python train.py --n_layer=12 --d_model=384 --n_head=3 --n_kv_head=3 --head_dim=128 --d_mlp=1024 --vocab_size=8192 --activation="swiglu" --norm="layernorm" --norm_place="pre" --norm_eps=1e-06 --positions="rope" --rope_base=2680.0 --rope_fraction=1.0 --qk_norm=false --attn_scale=0.0884 --bias="none" --tie_embeddings=false --parallel_block=false --init="trunc" --init_std_qkv=0.0298 --init_std_o=0.0 --init_std_up=0.0298 --init_std_down=0.0 --optimizer="soap_variant" --lr=0.00198 --lr_mult_o=0.613 --beta1=0.95 --beta2=0.99 --lr_head=0.00629 --grad_clip=2.0 --warmup_steps=200 --schedule="wsd" --decay_fraction=1.0 --decay_shape="linear" --final_lr_fraction=0.1 --batch_tokens=[32768, 65536, 98304] --seq_len=1024 --doc_mask=true --train_tokens=453100000 --steps=7562 --dataset="wikipedia_en"
Each number is 50 + 15 x the weight over its row's rms, rounded and kept within 0 to 99. Layers, rows and columns count from 0. The size before them is the row's rms in percent of the matrix's.

# layer 4 attention output (transposed), 384x384, rms 0.0442, rows 258-294, columns 96-191
095:55 66 54 47 49 72 63 70 82 07 48 60 52 64 53 28 37 48 40 37 86 72 45 60 18 52 57 43 60 72 49 57 57 62 25 40 47 54 47 48 29 58 57 71 46 36 29 45 64 71 33 60 29 42 52 89 58 54 48 25 57 64 70 62 42 50 61 36 83 44 52 53 66 29 40 72 77 26 39 57 57 49 35 39 38 39 64 70 59 72 74 37 15 62 62 37
098:23 62 52 75 34 51 60 54 58 54 28 56 42 45 56 56 33 62 51 60 60 38 33 31 49 46 67 54 43 53 73 37 24 45 46 27 66 48 38 63 51 59 39 67 57 56 75 63 44 60 20 58 61 47 84 27 54 41 53 50 56 52 25 29 56 37 70 48 60 44 45 55 45 43 21 48 55 54 62 62 50 29 28 58 74 34 65 48 67 37 67 39 20 55 71 58
095:44 30 70 70 60 38 43 47 37 49 45 59 51 56 65 66 41 54 71 83 61 49 38 74 34 55 60 62 37 24 87 45 61 48 39 27 39 66 43 46 60 56 35 40 67 58 67 47 40 60 66 48 53 46 10 61 57 45 48 65 58 45 53 66 58 71 46 70 50 40 42 44 39 51 66 58 43 55 78 58 46 56 61 52 63 46 44 53 41 58 53 44 55 56 74 47
096:29 49 65 59 57 48 59 62 41 36 41 41 38 29 56 36 61 55 64 43 47 47 44 43 54 32 51 58 19 64 42 67 54 13 38 66 71 75 68 41 35 41 70 53 62 52 37 46 48 40 45 30 66 89 26 34 37 36 66 41 67 83 52 14 41 33 83 55 44 56 39 57 66 69 43 44 65 29 62 48 62 37 41 18 37 41 68 59 53 54 82 92 48 57 44 75
098:50 37 88 59 71 76 67 14 52 58 65 50 68 43 67 57 31 50 46 33 34 43 30 72 40 39 87 40 71 33 52 71 38 56 70 58 50 56 30 38 59 71 33 44 64 22 74 52 54 45 48 43 57 61 49 58 62 48 62 58 44 62 53 64 74 57 32 55 58 89 63 66 49 53 74 37 39 37 52 20 63 59 66 50 53 48 45 50 73 80 48 65 57 65 47 64
097:45 49 48 68 44 56 59 45 58 63 80 52 77 21 57 30 52 47 27 37 64 46 51 35 45 66 51 32 43 54 34 63 41 78 31 36 36 35 43 41 57 42 40 41 54 63 70 32 46 70 34 52 63 43 38 61 65 56 62 51 43 81 32 76 37 62 42 81 88 19 42 31 43 40 41 73 55 60 53 48 38 65 58 54 58 57 70 33 51 29 50 66 48 55 42 43
097:50 59 73 37 40 32 66 47 43 69 40 41 82 54 55 76 70 47 39 44 24 27 54 66 51 44 67 51 21 38 44 55 48 26 52 38 55 58 80 69 37 55 57 48 51 43 70 89 55 54 40 39 47 50 72 49 32 57 17 54 45 21 45 72 53 66 53 35 65 50 70 53 78 38 48 36 22 55 78 35 30 60 32 36 53 61 46 11 54 37 54 49 60 51 75 24
101:43 76 58 64 40 38 30 64 56 74 57 79 46 35 41 53 50 72 17 52 49 23 39 59 45 21 51 50 42 41 61 44 37 56 37 45 62 42 55 48 50 22 68 58 57 62 57 45 51 53 32 64 71 52 46 42 72 27 53 34 33 45 58 23 51 47 29 60 49 52 71 75 55 34 78 61 38 54 31 44 48 60 59 26 50 69 48 38 44 27 27 64 48 56 34 55
095:55 43 43 44 40 40 51 33 43 57 24 65 34 57 64 49 42 57 65 57 37 36 60 39 28 62 41 52 39 47 50 26 17 36 46 61 71 32 36 63 40 55 50 39 26 57 48 49 70 35 47 75 58 53 22 51 27 47 39 48 18 56 40 35 69 69 31 44 52 30 53 33 65 49 59 24 66 47 41 67 55 60 32 55 46 66 53 40 50 33 51 42 86 47 54 68
097:54 64 50 46 56 57 43 57 59 70 58 76 37 62 74 62 65 35 41 52 75 59 51 68 45 47 23 26 56 49 58 43 45 50 51 68 42 58 46 52 45 71 55 36 51 34 38 56 63 39 57 56 46 39 51 25 58 44 42 44 17 25 37 40 42 35 36 65 46 65 54 27 43 61 45 40 61 53 45 53 43 31 48 59 48 45 30 68 51 62 37 08 48 51 23 39
105:40 49 43 29 69 56 48 30 41 38 43 51 59 59 70 51 31 17 54 48 56 66 27 56 59 51 40 58 72 64 51 69 35 47 47 62 59 47 63 34 49 59 55 42 51 48 43 21 48 49 42 53 45 27 53 48 47 39 56 70 53 45 36 39 56 38 54 71 34 45 91 51 77 43 58 44 38 70 70 32 62 35 36 30 62 38 58 71 41 45 71 49 24 69 34 40
094:67 33 73 40 44 39 75 66 47 58 50 71 63 51 82 52 67 55 76 79 40 41 02 37 27 56 71 49 52 54 42 41 85 56 57 35 37 41 77 38 33 50 51 59 59 68 46 72 40 39 40 56 29 69 65 66 46 59 50 37 36 54 14 68 25 56 34 39 65 49 47 41 64 71 28 64 64 29 52 51 43 42 78 49 36 52 51 31 46 50 66 50 36 28 35 53
098:38 51 10 37 34 30 38 53 35 54 64 44 99 18 42 71 53 49 46 44 25 54 29 49 60 34 37 48 48 43 37 48 52 84 45 51 53 55 47 49 47 34 50 55 49 52 51 43 65 21 51 50 13 56 34 34 69 82 59 65 46 67 51 84 15 39 33 46 61 34 61 56 79 21 78 34 61 36 27 41 55 46 47 73 32 59 58 73 43 45 60 39 28 33 35 60
092:54 47 81 78 57 70 45 33 64 42 36 33 66 66 24 55 64 35 26 53 49 14 39 37 49 42 36 43 47 59 49 53 54 64 28 49 95 51 10 60 40 16 66 53 46 57 50 64 36 59 48 54 47 46 74 50 56 34 44 48 61 18 42 67 47 48 36 39 50 55 55 49 87 38 59 67 40 39 65 49 48 40 19 33 71 49 47 79 55 27 68 34 60 35 13 59
102:58 88 61 30 58 10 72 40 62 54 68 36 53 61 49 39 25 25 37 44 62 71 35 47 47 52 76 35 72 39 61 57 21 50 45 49 90 65 80 19 49 47 76 43 46 74 36 33 40 25 62 43 43 33 51 48 44 54 38 28 76 52 39 39 43 64 65 69 13 49 58 62 46 56 52 42 51 50 51 30 64 67 45 61 49 52 34 41 41 39 37 44 62 46 06 52
096:43 52 60 32 58 52 76 65 64 41 41 35 70 46 56 64 52 28 58 30 75 29 74 36 49 63 33 39 45 51 38 39 67 44 69 52 24 40 54 32 62 20 60 55 70 46 50 48 32 19 39 72 28 37 60 47 44 41 45 63 71 57 62 53 31 67 74 45 18 52 40 60 43 40 18 58 38 37 55 54 32 30 13 43 73 37 63 51 45 36 52 62 42 32 51 47
101:44 23 54 66 60 70 34 59 53 32 51 42 76 63 60 46 62 52 43 63 52 42 45 46 42 52 69 80 62 46 49 35 38 58 47 48 44 49 68 46 56 48 68 54 42 64 52 46 55 50 60 47 57 48 49 64 61 36 29 43 54 89 52 55 25 76 41 49 30 45 55 41 68 51 33 51 46 70 27 34 64 46 84 42 44 36 50 26 63 61 59 58 65 55 48 08
097:25 25 50 65 46 33 35 74 42 28 35 52 50 72 56 52 62 67 47 42 40 47 34 77 65 65 35 62 62 52 47 55 51 45 57 49 53 39 27 76 50 59 58 65 59 43 53 61 44 55 32 61 30 34 50 43 48 53 51 49 46 59 34 52 42 71 82 30 59 70 55 50 36 49 41 37 53 77 53 67 30 46 51 32 11 46 45 90 31 40 77 54 48 64 29 16
093:54 57 53 54 34 38 31 38 75 77 11 44 74 35 63 38 39 70 67 62 57 65 49 49 51 63 28 29 75 26 27 56 69 49 36 64 72 70 60 50 51 45 57 53 61 52 66 87 42 53 53 34 41 38 50 31 48 51 50 55 55 50 45 50 38 67 59 36 36 36 48 58 27 38 71 04 62 49 40 49 36 39 65 56 64 53 58 61 54 57 51 63 51 60 60 38
092:36 45 36 67 62 37 58 43 20 57 52 35 29 60 45 80 34 40 32 52 37 56 42 59 43 31 45 57 58 72 20 55 25 61 56 48 39 51 26 54 48 56 50 56 56 45 59 45 21 47 52 65 64 47 37 57 45 45 11 42 38 39 46 59 60 48 29 60 22 46 48 51 54 28 49 39 77 66 41 21 34 67 54 44 34 53 59 48 60 46 56 65 38 55 47 44
094:48 75 80 46 47 50 57 37 39 70 52 44 47 39 35 46 41 54 48 41 48 53 82 33 55 54 65 69 60 47 68 45 59 57 70 68 78 57 57 46 44 52 75 69 33 45 51 70 39 65 36 46 47 38 50 30 64 54 71 33 77 86 57 93 45 56 52 42 28 60 53 50 54 47 44 28 41 50 29 46 36 45 78 69 20 29 49 49 72 82 27 72 65 65 49 44
094:42 38 31 66 54 09 41 35 46 59 46 49 51 36 39 74 37 74 60 55 80 26 41 54 47 54 43 49 62 67 43 65 61 75 26 40 55 47 65 42 45 39 46 34 48 78 49 39 36 76 72 53 54 59 54 33 73 59 54 62 35 63 41 57 31 68 48 27 42 53 65 56 40 61 56 45 53 32 54 45 51 42 70 49 66 42 44 71 63 67 31 45 48 45 15 26
091:23 82 32 70 10 87 54 39 66 39 40 73 74 30 60 70 39 44 85 33 52 59 54 53 54 40 77 74 53 62 63 36 71 46 50 37 58 40 44 80 52 54 37 66 59 33 57 51 29 43 60 71 66 49 24 29 41 56 48 54 74 59 34 46 56 53 60 77 39 55 59 57 41 65 53 70 61 40 27 42 54 27 20 44 54 67 55 57 56 54 38 51 63 68 54 41
100:36 68 43 60 45 67 67 56 55 43 46 64 49 42 56 56 46 35 52 75 76 24 55 57 59 58 39 45 69 70 48 58 38 79 45 56 31 54 83 67 28 33 48 70 55 72 69 44 54 47 34 76 34 56 43 37 37 28 50 38 12 51 64 24 46 40 55 48 44 44 80 74 67 33 47 62 55 67 40 55 43 28 29 43 62 72 57 79 68 63 48 49 40 29 46 50
093:60 63 54 41 58 64 60 14 64 60 62 25 56 53 38 84 70 71 37 46 70 60 45 72 45 46 59 50 51 49 30 16 47 48 54 68 45 51 48 72 47 54 64 47 58 52 52 42 16 45 38 58 34 39 50 82 60 41 49 24 46 54 72 27 68 58 58 55 38 21 59 51 55 54 59 56 12 80 65 35 12 54 60 65 40 41 57 47 46 38 59 82 38 49 34 23
102:36 39 54 85 70 47 43 47 52 24 58 48 81 47 57 51 56 41 31 48 62 35 44 30 60 48 51 64 33 60 65 71 58 41 25 62 78 41 55 40 45 56 71 34 57 35 63 77 49 48 29 30 26 68 87 34 50 48 66 38 47 52 44 29 41 50 67 62 48 51 38 41 51 62 69 26 48 55 74 64 66 01 37 38 48 58 43 38 57 65 54 41 05 42 45 58
094:50 41 50 78 47 59 46 58 39 20 54 36 61 60 34 36 54 43 31 31 47 33 89 68 58 67 80 44 53 53 51 61 67 50 26 72 33 55 37 55 54 68 60 59 47 70 58 60 51 30 36 51 66 46 54 48 36 56 50 69 53 36 52 63 43 69 44 68 21 72 37 52 45 47 18 62 33 45 48 38 49 27 77 37 58 82 54 46 52 62 70 64 41 43 43 53
101:65 62 79 47 67 52 54 69 43 38 77 55 56 49 63 46 38 39 62 46 90 52 11 37 55 47 58 79 54 50 45 63 60 44 55 36 50 61 49 16 46 41 68 65 50 20 51 45 35 67 28 41 59 65 44 64 31 56 79 40 41 45 32 59 53 54 50 40 52 61 59 40 38 41 68 55 39 29 28 38 63 46 31 51 50 47 43 58 59 64 49 40 70 51 49 56
099:73 42 43 33 70 51 67 60 57 17 68 33 49 57 21 39 58 29 84 39 45 60 53 43 77 70 65 58 61 22 59 55 42 61 52 32 22 30 65 33 35 72 50 37 55 53 26 30 30 29 45 52 57 46 55 39 45 38 55 38 63 58 69 43 28 45 80 59 48 58 22 19 39 83 44 37 65 50 60 48 63 76 61 81 61 67 64 71 53 39 45 52 49 40 37 40
102:52 41 62 77 71 56 73 43 85 56 89 45 26 49 59 46 47 54 35 53 53 41 42 35 81 72 62 30 48 73 45 65 58 43 40 39 25 52 38 50 92 58 33 49 65 35 54 40 46 51 50 40 09 56 25 27 20 76 31 31 54 32 59 51 35 54 43 55 52 47 43 66 44 45 35 42 58 56 66 61 52 53 47 62 46 61 38 60 69 13 50 29 78 49 46 75
096:36 76 52 77 27 36 46 37 60 90 50 53 45 39 27 36 37 62 31 63 51 34 55 40 49 37 73 48 17 50 44 60 39 52 75 66 44 29 44 50 36 64 39 48 31 68 43 49 57 67 42 55 75 66 67 44 53 68 57 46 51 18 56 15 32 45 77 69 42 52 66 39 36 37 27 30 63 57 50 52 78 54 29 54 61 55 89 67 30 49 70 50 85 63 30 61
099:51 72 57 46 66 54 41 57 59 37 37 55 65 53 46 39 55 62 47 50 45 64 63 20 50 47 35 26 33 72 38 63 35 45 61 73 42 53 62 50 55 58 43 34 65 39 51 47 40 26 31 58 16 48 27 39 46 22 63 27 55 57 50 21 72 51 44 19 42 57 78 56 75 65 27 43 52 27 48 64 28 46 55 37 04 54 43 48 49 66 46 66 63 44 37 62
096:34 33 25 48 45 45 46 45 52 31 66 25 44 56 88 36 37 22 51 63 59 48 64 58 35 80 56 46 49 49 25 56 51 67 58 68 69 33 79 49 67 33 42 47 48 16 39 63 22 67 49 35 55 21 45 64 61 57 55 30 75 21 54 58 91 55 15 60 56 64 66 13 55 47 37 80 23 64 58 71 37 39 41 59 40 62 38 54 45 64 41 60 43 12 60 55
103:67 51 53 86 49 51 54 58 27 40 46 44 41 41 38 29 67 45 57 63 45 48 63 54 47 49 79 62 52 63 62 37 66 43 74 55 32 60 54 57 28 53 39 43 85 58 53 57 43 50 50 38 99 36 37 22 55 60 45 70 68 43 72 81 55 44 27 40 31 40 51 40 49 39 11 52 75 31 52 21 53 69 62 30 77 39 46 42 38 55 51 45 51 35 76 64
092:48 54 73 44 64 42 62 51 72 67 44 33 55 64 57 58 45 48 38 52 63 45 54 45 41 33 38 59 36 55 17 79 35 47 34 30 67 57 48 41 28 52 44 54 62 52 55 71 38 46 53 52 67 56 29 32 70 39 61 23 50 29 36 62 46 53 63 47 22 61 59 40 57 34 64 60 43 54 53 49 45 78 41 32 84 65 22 37 39 51 45 26 60 43 72 55
090:44 41 39 63 42 47 53 32 62 53 43 52 20 42 25 52 42 51 28 52 29 46 49 19 45 64 62 46 44 43 67 58 73 77 39 67 57 51 29 55 46 51 52 36 40 79 57 54 37 35 40 66 68 54 77 67 59 58 71 51 28 22 68 45 63 48 42 33 46 40 34 56 75 54 50 72 60 76 24 68 24 68 47 47 63 38 45 63 59 54 34 54 31 54 53 23
099:80 32 47 57 72 43 42 50 38 65 39 75 63 48 43 47 52 46 38 56 38 41 43 54 75 50 34 45 47 47 71 51 26 53 42 52 48 55 26 21 58 59 75 52 53 45 49 38 48 46 65 14 54 48 27 42 61 33 47 65 18 51 56 25 43 57 68 55 72 54 35 34 34 56 51 66 56 59 44 40 62 52 99 39 99 50 53 66 60 58 64 38 42 61 46 42
# layer 4 attention value, 384x384, rms 0.0782, rows 259-294, columns 96-191
095:29 64 53 59 52 18 55 65 38 62 54 41 51 40 62 59 49 52 40 61 55 35 46 61 69 43 62 31 44 68 77 36 16 70 36 51 58 63 54 34 57 45 47 66 29 55 53 33 40 53 40 60 39 35 51 17 53 53 37 50 53 51 47 50 35 26 25 62 34 40 31 31 21 32 52 43 35 64 48 52 58 43 52 67 36 54 58 36 51 57 48 64 34 36 36 49
094:68 61 50 68 30 62 43 73 58 51 69 83 43 39 55 48 75 44 43 58 52 53 23 47 57 43 19 58 63 42 50 36 30 49 36 12 34 52 23 57 70 50 62 59 58 30 43 52 43 70 40 41 73 60 61 35 35 50 27 45 47 29 68 49 50 71 54 61 59 32 54 27 48 31 56 35 41 71 44 60 49 57 43 73 44 56 23 15 55 57 40 20 38 34 81 49
095:37 53 44 26 38 32 68 65 72 56 57 46 37 33 62 58 64 46 37 53 33 21 81 70 47 39 27 35 21 80 37 35 55 32 60 37 61 60 48 44 33 60 64 55 47 44 43 66 58 56 52 41 50 70 58 16 31 30 70 44 37 67 44 23 41 57 71 65 48 71 44 44 69 62 60 31 58 17 68 41 59 18 50 65 70 60 48 27 32 44 60 59 55 27 55 69
092:72 64 39 63 59 54 46 44 36 29 78 46 84 68 59 49 43 31 08 26 66 49 28 49 42 51 47 42 70 73 59 60 44 64 64 57 32 63 33 37 54 56 52 38 59 22 54 31 38 48 36 28 61 49 56 47 64 58 55 44 24 69 29 17 46 44 29 65 54 51 28 51 78 39 41 40 34 49 40 59 66 46 48 72 51 47 62 59 64 22 39 57 61 45 62 49
094:46 62 34 35 36 62 54 21 75 37 50 69 59 54 30 49 46 30 33 63 65 57 27 34 61 41 59 61 46 29 84 30 25 66 26 53 32 20 41 73 46 63 51 60 47 52 61 38 38 46 22 56 47 75 58 47 39 50 52 34 60 98 27 51 42 46 43 48 31 53 66 36 75 73 68 27 42 56 19 35 32 65 60 47 52 49 55 54 44 55 19 31 66 45 41 46
094:47 46 43 57 66 08 66 46 56 22 55 58 92 47 07 59 45 31 40 53 51 45 41 76 52 63 40 91 61 65 44 68 71 51 49 42 51 32 65 77 48 56 41 38 58 38 45 47 29 43 31 49 69 68 34 32 30 84 40 47 71 38 81 52 57 58 33 23 46 56 65 55 64 63 50 40 30 55 57 46 47 70 50 40 43 45 34 46 59 54 49 41 29 47 52 31
096:39 57 57 77 33 52 80 72 36 82 37 51 34 37 63 63 61 61 64 71 37 38 49 56 38 38 53 22 50 47 45 49 47 50 46 25 58 79 65 38 70 40 27 79 55 61 29 41 34 60 51 50 49 45 37 65 63 51 61 53 57 78 46 65 67 76 60 19 55 44 48 73 50 57 79 50 51 51 43 37 33 77 44 36 61 56 55 42 48 55 12 28 49 45 37 32
093:63 40 24 95 46 44 66 35 50 60 75 42 45 23 37 61 11 60 48 50 59 35 63 46 38 66 33 57 30 57 35 47 62 39 58 69 34 30 66 56 50 54 34 19 31 63 53 63 51 33 59 54 62 43 65 47 50 44 42 09 47 68 62 34 26 47 50 74 75 28 60 87 70 57 65 44 86 58 45 53 64 29 50 71 56 67 66 42 43 53 69 47 80 59 41 59
091:59 53 24 65 63 34 41 26 42 39 32 55 26 43 36 65 55 25 50 43 58 44 53 63 58 49 27 66 45 43 48 37 32 37 50 96 34 54 52 66 51 80 30 27 55 58 33 54 66 37 26 40 83 75 37 34 48 48 20 25 31 63 44 36 54 36 48 29 59 46 79 53 50 69 04 32 55 36 52 60 31 50 55 54 60 62 52 74 42 41 28 33 54 21 48 52
102:30 48 53 22 51 46 16 39 13 37 52 46 76 63 51 39 48 43 50 44 39 46 51 54 47 65 41 24 51 37 33 54 46 61 65 58 51 49 45 49 65 45 42 42 47 60 32 32 23 57 69 57 57 65 26 56 17 24 70 60 33 52 53 30 39 60 57 44 48 42 51 28 65 42 43 75 43 60 79 50 63 39 36 59 52 37 65 46 50 61 50 64 67 19 41 51
091:46 69 69 70 86 65 40 72 44 49 61 53 45 55 56 57 42 53 38 71 76 69 33 50 42 36 68 33 21 28 55 59 72 57 36 48 52 30 40 56 47 52 32 60 32 22 56 59 34 66 65 73 65 73 51 25 54 48 34 54 52 74 35 55 25 69 48 43 46 72 48 59 66 56 52 54 34 55 31 36 31 69 53 65 32 66 63 59 37 16 56 67 31 33 13 31
095:73 53 48 46 66 57 59 43 34 32 44 54 52 33 31 71 76 49 37 51 49 55 60 71 60 36 41 37 35 26 44 62 62 67 48 44 53 40 37 43 72 43 28 45 72 37 75 46 60 50 48 27 70 56 62 28 45 64 57 46 54 42 60 54 68 65 53 81 54 69 22 58 45 37 48 36 48 67 48 40 53 63 33 46 43 36 58 37 51 33 36 23 38 34 57 57
092:28 28 58 51 44 60 57 28 33 47 47 53 65 44 41 75 23 65 59 26 37 46 45 56 29 60 30 39 26 46 53 00 51 35 60 50 89 19 34 40 48 00 42 73 39 32 42 47 52 58 60 27 37 42 59 58 35 41 54 52 51 29 54 70 60 50 49 35 43 65 65 79 36 24 63 52 59 32 59 58 60 35 56 41 49 41 58 57 59 45 30 42 64 33 50 73
094:49 43 45 39 35 68 68 69 63 47 65 39 47 50 51 23 43 28 40 58 68 58 38 55 56 65 58 41 70 61 42 70 66 52 56 49 39 35 61 36 55 52 64 44 45 28 55 50 43 45 59 54 29 60 21 66 55 50 69 41 46 28 30 33 48 42 55 32 30 48 65 47 56 42 45 66 37 42 66 47 56 63 61 43 34 20 42 39 95 30 50 63 50 35 42 45
089:61 39 67 47 39 39 66 43 65 69 29 46 55 23 64 47 55 76 52 61 48 68 45 47 35 84 42 23 51 44 54 49 44 61 61 66 37 22 61 35 30 43 44 67 64 23 59 72 64 21 45 49 64 57 49 40 59 69 55 26 78 53 68 64 21 66 48 35 61 62 50 31 79 57 59 64 52 39 49 27 54 62 44 50 71 40 41 54 41 45 50 44 49 07 69 28
100:57 43 44 54 65 43 37 48 32 53 68 46 54 73 70 61 42 28 54 42 43 41 48 41 35 48 43 70 68 41 55 75 63 63 56 50 51 29 34 57 42 45 64 38 49 35 45 40 25 61 59 32 47 49 51 38 41 15 58 24 47 62 66 26 41 56 55 31 53 21 50 53 56 44 74 37 61 53 43 61 51 55 71 38 47 41 44 30 33 57 53 51 48 61 77 41
092:28 45 39 61 17 60 34 63 52 44 50 46 35 58 73 49 30 56 55 60 23 71 22 65 40 56 21 64 60 26 61 74 11 47 58 46 75 46 30 67 39 51 48 47 50 31 65 49 55 75 64 56 43 56 53 09 32 60 21 49 27 44 29 62 71 59 66 55 33 49 37 37 42 45 31 41 44 69 50 54 51 43 28 56 65 52 64 46 41 59 61 60 58 51 15 46
092:38 83 60 70 41 67 40 53 53 60 53 36 76 30 67 37 29 80 53 50 61 38 31 43 66 63 44 43 56 25 58 42 45 59 42 58 38 51 53 54 58 59 26 46 49 46 55 32 37 39 76 62 60 41 52 58 07 45 38 63 43 87 22 79 62 32 52 42 52 46 32 38 47 75 53 16 45 47 52 57 68 32 52 60 53 47 32 61 45 62 35 49 46 42 31 48
089:42 33 39 69 26 70 56 65 34 64 46 35 54 55 64 63 46 61 23 65 63 52 50 61 38 41 39 30 59 54 41 63 53 74 31 46 43 42 26 60 44 48 16 46 42 58 40 16 43 31 66 44 57 14 42 33 34 61 31 40 63 52 51 43 58 44 32 55 36 53 55 42 48 38 41 34 71 57 84 70 45 50 33 54 55 29 28 30 77 47 51 55 57 59 64 34
092:60 70 46 50 89 38 51 34 62 39 63 48 33 46 56 41 45 55 52 51 65 53 67 53 41 61 33 42 47 28 63 52 48 25 58 58 56 35 65 62 93 74 52 53 77 60 55 44 12 37 26 38 10 37 54 54 25 55 52 40 34 34 31 77 40 71 45 55 64 66 60 44 48 38 59 56 24 53 53 54 98 51 46 40 44 36 49 49 30 78 45 62 73 40 23 45
090:37 41 54 58 40 55 39 39 76 36 51 33 60 39 75 39 69 52 43 48 78 50 58 48 55 49 46 38 68 42 61 59 68 55 48 54 35 78 28 45 55 29 47 59 68 67 61 69 48 62 44 45 63 58 44 68 62 03 32 53 39 49 52 49 57 72 50 56 44 63 30 48 63 74 51 62 30 42 51 57 78 45 51 28 56 36 19 37 43 30 22 30 35 16 46 10
084:40 55 45 41 65 74 67 27 47 49 42 57 42 46 47 93 41 81 53 45 59 63 54 69 56 37 57 76 42 74 88 56 58 57 57 45 67 28 56 58 38 56 39 51 60 59 70 54 66 36 52 57 23 59 40 39 52 41 53 23 40 66 61 61 63 59 42 65 36 55 56 59 22 63 57 46 72 44 51 28 58 65 29 48 29 44 59 46 55 57 65 46 74 63 18 30
096:36 54 55 43 40 52 51 63 44 41 32 64 56 47 52 32 43 45 53 55 70 65 20 27 37 47 39 33 43 74 26 43 62 53 42 46 38 42 73 54 26 34 47 45 56 74 50 44 65 50 70 78 76 74 49 32 49 27 08 53 28 60 46 54 31 13 46 43 46 28 30 43 66 54 34 53 34 58 25 53 45 68 55 28 48 40 62 76 29 50 42 48 63 59 44 27
092:76 55 64 75 33 68 42 36 41 66 56 49 60 28 48 88 35 68 40 57 62 56 35 60 73 52 69 65 47 28 53 35 45 74 65 79 38 52 34 40 48 28 61 73 63 62 56 78 30 61 69 57 44 66 77 64 73 58 58 43 48 65 51 62 68 77 56 48 61 71 24 69 62 63 30 47 51 58 70 37 50 52 56 30 67 25 49 51 36 61 45 78 45 62 55 00
103:50 54 37 26 48 33 40 69 63 36 73 71 61 56 59 60 45 72 38 58 59 32 67 53 31 35 37 25 53 33 55 36 64 31 48 64 63 33 25 57 59 37 33 38 59 61 36 30 60 38 61 37 37 43 50 37 52 62 27 35 50 65 41 71 45 24 43 39 45 45 47 35 77 14 59 44 49 26 21 28 28 35 51 80 43 36 48 35 52 47 40 45 43 35 57 62
087:48 68 32 65 46 46 39 51 23 43 49 33 60 67 41 45 59 47 52 42 36 42 46 62 29 50 38 44 67 64 61 53 65 33 19 66 54 60 71 49 48 39 58 35 31 70 24 52 53 46 56 58 53 01 44 70 46 40 27 54 45 60 42 63 59 49 29 39 56 62 62 52 65 36 43 49 33 46 75 91 75 34 65 60 50 56 61 49 70 31 43 62 65 49 39 59
101:63 22 67 28 33 59 44 61 81 29 58 29 46 54 61 50 28 41 30 54 60 43 40 18 52 64 60 28 58 46 52 49 72 55 83 49 48 61 36 57 45 78 62 33 80 37 49 38 39 69 49 29 60 45 71 30 57 56 65 60 63 43 58 48 58 22 51 29 51 86 57 56 36 26 23 44 60 45 39 56 41 30 14 46 60 59 43 89 62 60 73 34 49 46 53 37
098:70 63 30 34 71 58 56 41 61 50 30 54 64 87 31 45 73 41 59 48 39 63 50 99 49 47 74 94 53 31 61 66 44 53 36 51 16 42 62 40 59 46 53 50 53 30 52 51 18 58 32 47 62 18 25 42 72 50 52 39 54 36 42 33 55 46 47 55 44 43 55 43 45 52 40 44 20 42 73 38 41 60 68 49 61 58 51 69 50 27 47 50 83 55 56 44
097:53 39 50 30 44 47 42 53 65 46 59 41 57 64 72 50 44 35 38 60 64 26 47 41 54 47 55 45 45 47 41 32 20 62 53 35 22 68 61 51 56 33 43 86 69 33 62 44 45 44 50 46 37 39 22 46 33 48 44 46 65 55 35 52 52 69 69 74 42 42 28 53 32 44 40 27 45 49 62 77 26 34 26 56 73 67 54 66 57 26 39 19 52 60 35 87
094:33 66 47 35 61 22 55 75 41 48 54 51 27 82 50 46 27 52 52 70 72 30 53 28 54 41 39 40 47 43 38 53 32 52 53 45 41 42 76 54 53 55 44 53 45 43 25 53 34 47 54 31 51 40 53 40 23 57 11 40 51 55 85 51 59 33 41 48 56 27 57 53 46 54 31 42 60 35 41 89 58 64 30 89 56 53 69 48 38 26 47 55 56 41 45 58
093:46 47 73 52 58 24 39 34 48 51 60 37 48 47 48 52 37 50 37 43 50 50 33 37 25 62 49 62 39 42 45 40 36 56 23 58 57 61 69 80 23 58 49 34 56 63 55 60 58 49 31 44 41 27 28 39 63 33 59 66 36 54 32 50 40 72 64 46 47 51 56 70 62 85 42 79 46 34 24 30 39 55 67 47 53 25 47 82 60 49 57 76 44 66 23 46
092:50 46 40 32 32 43 06 26 77 38 71 35 41 53 28 42 45 49 44 23 47 35 31 62 35 66 36 74 39 50 41 02 51 64 57 45 32 52 40 71 42 49 24 58 53 60 56 70 55 43 67 55 43 68 40 57 93 77 46 58 55 13 40 47 45 43 59 70 50 43 61 64 55 65 56 54 55 90 38 51 64 44 49 70 48 60 30 42 40 35 59 60 53 49 45 54
097:43 47 38 84 32 46 55 26 57 50 44 50 60 49 05 32 36 56 50 76 48 22 34 58 45 45 52 60 85 55 38 53 23 80 34 50 79 65 72 22 54 54 66 39 34 75 74 30 48 64 51 37 61 46 48 54 42 41 46 47 51 32 49 62 60 49 28 55 53 45 53 55 81 46 55 59 54 51 51 76 53 84 50 74 55 46 36 78 51 63 59 62 36 37 53 54
087:55 51 35 62 81 67 53 41 62 48 42 25 34 56 55 64 34 54 56 51 28 35 35 56 41 63 60 63 41 66 49 47 71 63 28 49 60 29 46 62 39 71 35 43 40 40 43 51 33 56 52 39 20 10 37 26 68 70 83 71 50 46 67 35 23 45 43 40 32 42 33 54 39 42 34 34 17 49 75 48 30 25 44 69 50 42 49 85 77 52 60 30 53 81 61 46
086:00 70 29 47 19 50 74 43 47 65 54 62 36 44 50 77 08 27 53 49 62 60 48 30 36 41 43 71 55 29 74 50 65 68 45 72 80 46 71 44 34 41 54 38 50 66 50 60 40 25 42 37 45 74 40 50 48 45 54 56 41 25 49 40 61 27 35 61 39 25 52 63 81 25 20 46 43 63 23 48 37 52 36 65 67 88 50 36 43 46 37 52 59 64 58 38
094:59 44 50 49 58 57 55 97 48 31 39 73 60 71 55 31 59 21 61 44 34 46 24 40 74 56 56 44 56 45 76 30 32 28 58 36 54 53 55 53 38 70 60 52 51 59 63 62 71 35 63 67 77 57 46 56 56 54 39 36 57 50 66 42 55 57 46 45 44 45 23 35 62 43 32 56 49 51 46 59 81 52 59 50 67 56 75 43 84 43 10 67 54 38 53 55